config.yaml
n_layer: 12
d_model: 96
n_head: 3
n_kv_head: 3
head_dim: 32
d_mlp: 384
vocab_size: 3883
activation: "squared_relu"
norm: "layernorm"
norm_place: "pre"
norm_eps: 1e-05
positions: "rope"
rope_base: 10000.0
rope_fraction: 0.5
qk_norm: false
attn_scale: 0.177
bias: "none"
tie_embeddings: false
parallel_block: false
init: "uniform"
init_std_qkv: 0.0629
init_std_o: 0.0128
init_std_up: 0.0629
init_std_down: 0.0128
optimizer: "adam_atan2"
lr: 0.00213
beta1: 0.9
beta2: 0.95
weight_decay: 0.2
lr_head: 0.00773
grad_clip: 1.0
warmup_steps: 340
schedule: "wsd"
decay_fraction: 1.0
decay_shape: "linear"
final_lr_fraction: 0.1
batch_tokens: 16384
seq_len: 512
doc_mask: true
train_tokens: 81780000
steps: 4992
dataset: "wikipedia_en"
Each number is 200 + 30 x the weight over its row's rms, rounded and kept within 0 to 999. Layers, rows and columns count from 0. The size before them is the row's rms in percent of the matrix's.

# layer 7 attention output, 96x96, rms 0.083, rows 57-95, columns 48-95
091,161,189,190,173,215,209,211,214,189,243,224,162,203,223,201,193,162,231,215,202,200,225,196,289,172,244,191,217,234,206,243,198,241,242,231,204,240,173,197,152,233,229,189,192,171,196,226,151
084,209,198,171,206,171,223,135,222,226,186,201,168,219,204,166,189,215,180,179,188,266,151,222,200,209,197,233,234,244,215,211,200,183,191,205,196,205,193,213,191,162,190,242,167,171,203,164,221
101,207,170,187,190,201,175,234,187,196,223,193,240,244,176,200,187,242,208,207,214,167,199,196,216,168,182,189,181,146,202,177,178,139,232,202,153,221,281,229,217,215,164,215,207,232,177,196,200
111,211,209,212,237,220,204,218,195,206,172,218,191,215,220,201,162,156,265,230,210,214,151,191,249,164,168,149,184,247,232,174,183,198,212,187,200,177,215,191,166,171,188,187,195,172,193,229,206
102,196,201,207,217,208,176,204,195,219,208,187,218,203,187,187,180,236,199,182,117,191,226,232,222,261,236,258,172,245,188,237,218,186,211,194,168,180,200,180,108,235,212,228,185,205,192,152,201
096,169,173,243,212,178,172,188,191,214,186,177,229,217,224,227,228,218,152,162,171,195,243,191,213,212,261,222,193,187,207,249,191,236,203,132,173,209,177,146,209,254,230,198,162,238,226,175,221
091,196,198,183,179,167,182,168,253,173,257,261,201,187,175,158,165,189,183,210,211,211,173,229,147,225,176,210,227,199,220,211,198,213,144,257,245,168,214,257,229,130,237,217,219,183,173,169,178
081,236,192,223,155,212,246,219,147,197,133,196,157,177,229,229,204,158,196,199,187,226,150,193,203,148,212,153,210,276,217,228,192,233,208,187,188,203,207,169,204,220,181,256,184,192,252,213,197
100,227,211,195,221,183,163,172,216,185,161,196,217,227,162,164,181,194,256,206,206,189,223,190,193,230,148,209,196,178,193,181,200,189,180,139,207,238,199,232,252,184,196,172,160,193,173,200,226
094,259,211,221,187,220,221,238,153,171,146,212,168,193,204,211,181,231,247,209,197,195,219,141,227,218,175,185,215,213,234,218,146,194,162,161,202,236,165,202,238,201,195,201,192,238,175,231,167
108,242,275,186,213,158,214,215,230,242,173,197,171,178,193,203,222,202,163,159,181,195,165,240,181,219,207,234,222,215,181,156,236,189,203,203,242,216,188,173,165,158,208,176,212,175,205,195,205
085,170,230,209,242,222,208,181,213,194,185,193,209,161,165,186,180,193,193,246,214,228,206,188,197,185,191,167,218,187,189,238,166,210,215,231,180,195,186,227,217,212,212,248,211,222,214,232,109
103,194,224,167,190,172,215,181,202,244,280,234,195,163,181,201,227,115,217,244,209,166,226,199,178,219,249,186,183,210,191,180,183,150,144,205,208,223,176,204,250,218,136,135,201,242,220,181,238
087,190,227,216,177,176,188,199,243,151,205,191,121,229,212,219,196,178,255,211,231,222,202,190,234,178,245,158,220,162,190,202,168,206,228,251,242,196,159,172,210,224,231,205,212,190,225,233,201
110,190,202,183,205,206,216,201,183,189,171,204,215,203,142,172,186,245,179,297,210,209,198,206,278,176,150,183,170,264,207,242,183,189,201,203,141,164,194,287,144,226,164,232,193,216,181,166,189
114,194,222,232,215,181,177,239,232,223,227,215,191,250,236,244,237,202,201,195,185,185,203,243,197,200,253,203,224,161,170,162,229,236,215,197,252,241,199,184,168,190,217,150,215,193,184,242,229
103,232,251,182,204,224,211,204,193,206,195,157,204,136,136,182,216,174,170,184,174,227,167,149,170,228,167,199,226,216,211,210,168,206,216,199,194,212,201,174,254,209,169,269,152,206,252,162,205
097,189,199,201,166,193,251,196,174,279,222,132,235,156,154,199,231,213,168,184,173,172,205,197,228,202,220,229,162,213,219,184,215,182,198,205,169,233,255,233,209,205,182,170,177,184,225,168,172
089,180,209,189,204,214,206,193,192,169,199,217,194,212,192,189,135,279,240,224,160,278,201,203,205,228,236,174,171,152,161,196,228,249,193,156,161,225,186,259,132,199,255,225,231,223,206,230,141
103,178,196,195,167,170,214,210,215,218,218,162,146,186,203,181,182,239,231,177,190,192,232,220,166,191,217,221,223,177,205,197,220,173,224,148,214,201,234,157,211,225,156,186,218,200,217,224,264
085,228,217,182,179,197,190,226,196,174,200,162,248,229,175,196,215,198,152,157,163,204,209,220,206,233,173,266,164,207,167,199,208,178,194,250,193,193,243,206,207,205,183,237,144,197,175,148,188
088,209,186,175,187,200,161,191,206,207,245,225,228,252,162,202,216,172,254,231,225,214,194,164,214,210,197,193,230,190,233,217,132,175,163,224,152,260,184,240,186,240,202,220,184,237,288,194,146
088,199,227,221,185,221,200,175,206,171,196,170,156,240,234,219,177,258,212,208,177,210,192,187,199,184,232,163,162,180,198,206,201,224,215,267,242,112,192,176,159,163,232,212,235,188,144,218,174
104,185,169,243,246,230,186,242,147,201,195,193,206,209,221,197,231,195,182,171,118,202,207,188,149,282,221,210,188,170,189,160,222,215,246,266,168,167,261,171,210,174,216,246,210,185,252,201,182
130,210,192,167,197,266,196,182,202,181,224,284,206,195,202,200,212,272,174,197,199,207,198,221,214,173,186,229,181,212,190,197,198,148,212,214,176,165,213,235,153,199,192,229,210,210,170,172,195
108,165,171,190,218,195,183,197,207,172,197,244,191,181,232,177,194,76,230,192,179,202,243,202,224,200,259,247,202,260,222,199,220,160,207,143,209,214,170,178,221,232,166,169,171,179,280,192,216
112,207,163,203,229,217,210,220,206,209,216,235,193,234,224,221,219,171,155,168,131,163,206,146,175,195,178,223,185,145,179,224,186,268,183,195,209,208,196,133,230,192,193,254,196,214,187,184,206
110,183,159,244,234,221,174,208,179,209,212,209,217,237,244,216,203,127,176,209,160,253,173,215,190,231,235,144,199,185,132,132,238,226,218,216,261,230,164,221,181,194,220,182,241,203,200,250,192
096,184,230,215,178,174,182,217,232,190,180,208,219,195,197,198,199,187,216,247,234,201,236,166,248,247,215,155,184,152,204,191,159,211,199,192,152,229,202,231,230,233,207,163,197,210,224,229,198
090,214,188,189,189,162,189,210,192,207,255,143,206,256,185,235,235,220,208,217,240,179,222,192,210,223,245,161,200,151,207,240,168,208,219,259,184,222,186,197,210,224,233,187,193,200,184,215,150
069,220,185,194,212,182,188,181,200,182,185,210,201,183,200,242,203,251,247,235,237,233,273,227,207,132,237,224,195,248,213,216,225,201,189,163,201,165,156,205,149,175,210,143,219,186,146,197,239
093,176,157,184,253,228,177,166,160,193,165,223,173,206,251,214,201,231,176,174,165,159,212,191,158,223,197,219,233,208,223,221,240,195,263,174,198,175,188,158,193,171,182,211,209,208,120,184,233
093,177,149,190,238,210,187,188,188,206,224,257,236,189,209,214,205,185,189,177,201,240,129,246,189,187,192,216,249,250,187,161,248,192,208,218,220,232,222,223,180,177,164,183,184,176,235,194,251
095,205,234,244,185,208,197,212,196,173,180,217,197,166,181,176,205,167,215,181,156,149,206,162,223,263,152,201,163,216,176,208,218,154,211,287,184,163,261,249,166,226,248,196,175,174,232,193,131
109,244,230,198,203,184,212,196,183,216,203,212,208,172,180,219,201,216,202,115,166,169,130,226,220,188,167,250,189,227,237,158,212,180,167,194,214,214,276,208,162,151,177,197,171,163,213,141,246
097,234,231,183,199,203,227,203,192,202,203,189,238,202,166,205,137,160,206,197,183,195,149,180,232,170,130,176,229,230,212,192,207,205,206,157,206,211,167,187,159,161,222,222,232,183,184,171,156
102,181,223,227,145,207,196,158,232,175,191,201,208,165,207,174,159,285,188,196,240,227,166,211,140,181,162,228,227,175,215,236,213,204,213,175,213,207,220,228,266,166,194,230,184,216,170,159,236
091,220,185,205,212,219,210,226,149,188,133,222,190,200,223,221,244,175,188,184,129,210,181,180,153,180,163,169,208,176,176,172,215,226,246,170,243,193,159,133,235,188,211,226,269,243,200,206,260
106,190,170,189,207,204,212,199,200,212,190,206,211,229,222,155,190,202,273,178,290,112,178,195,233,193,183,183,244,184,203,211,200,191,243,203,183,229,247,215,180,225,239,128,196,109,170,238,199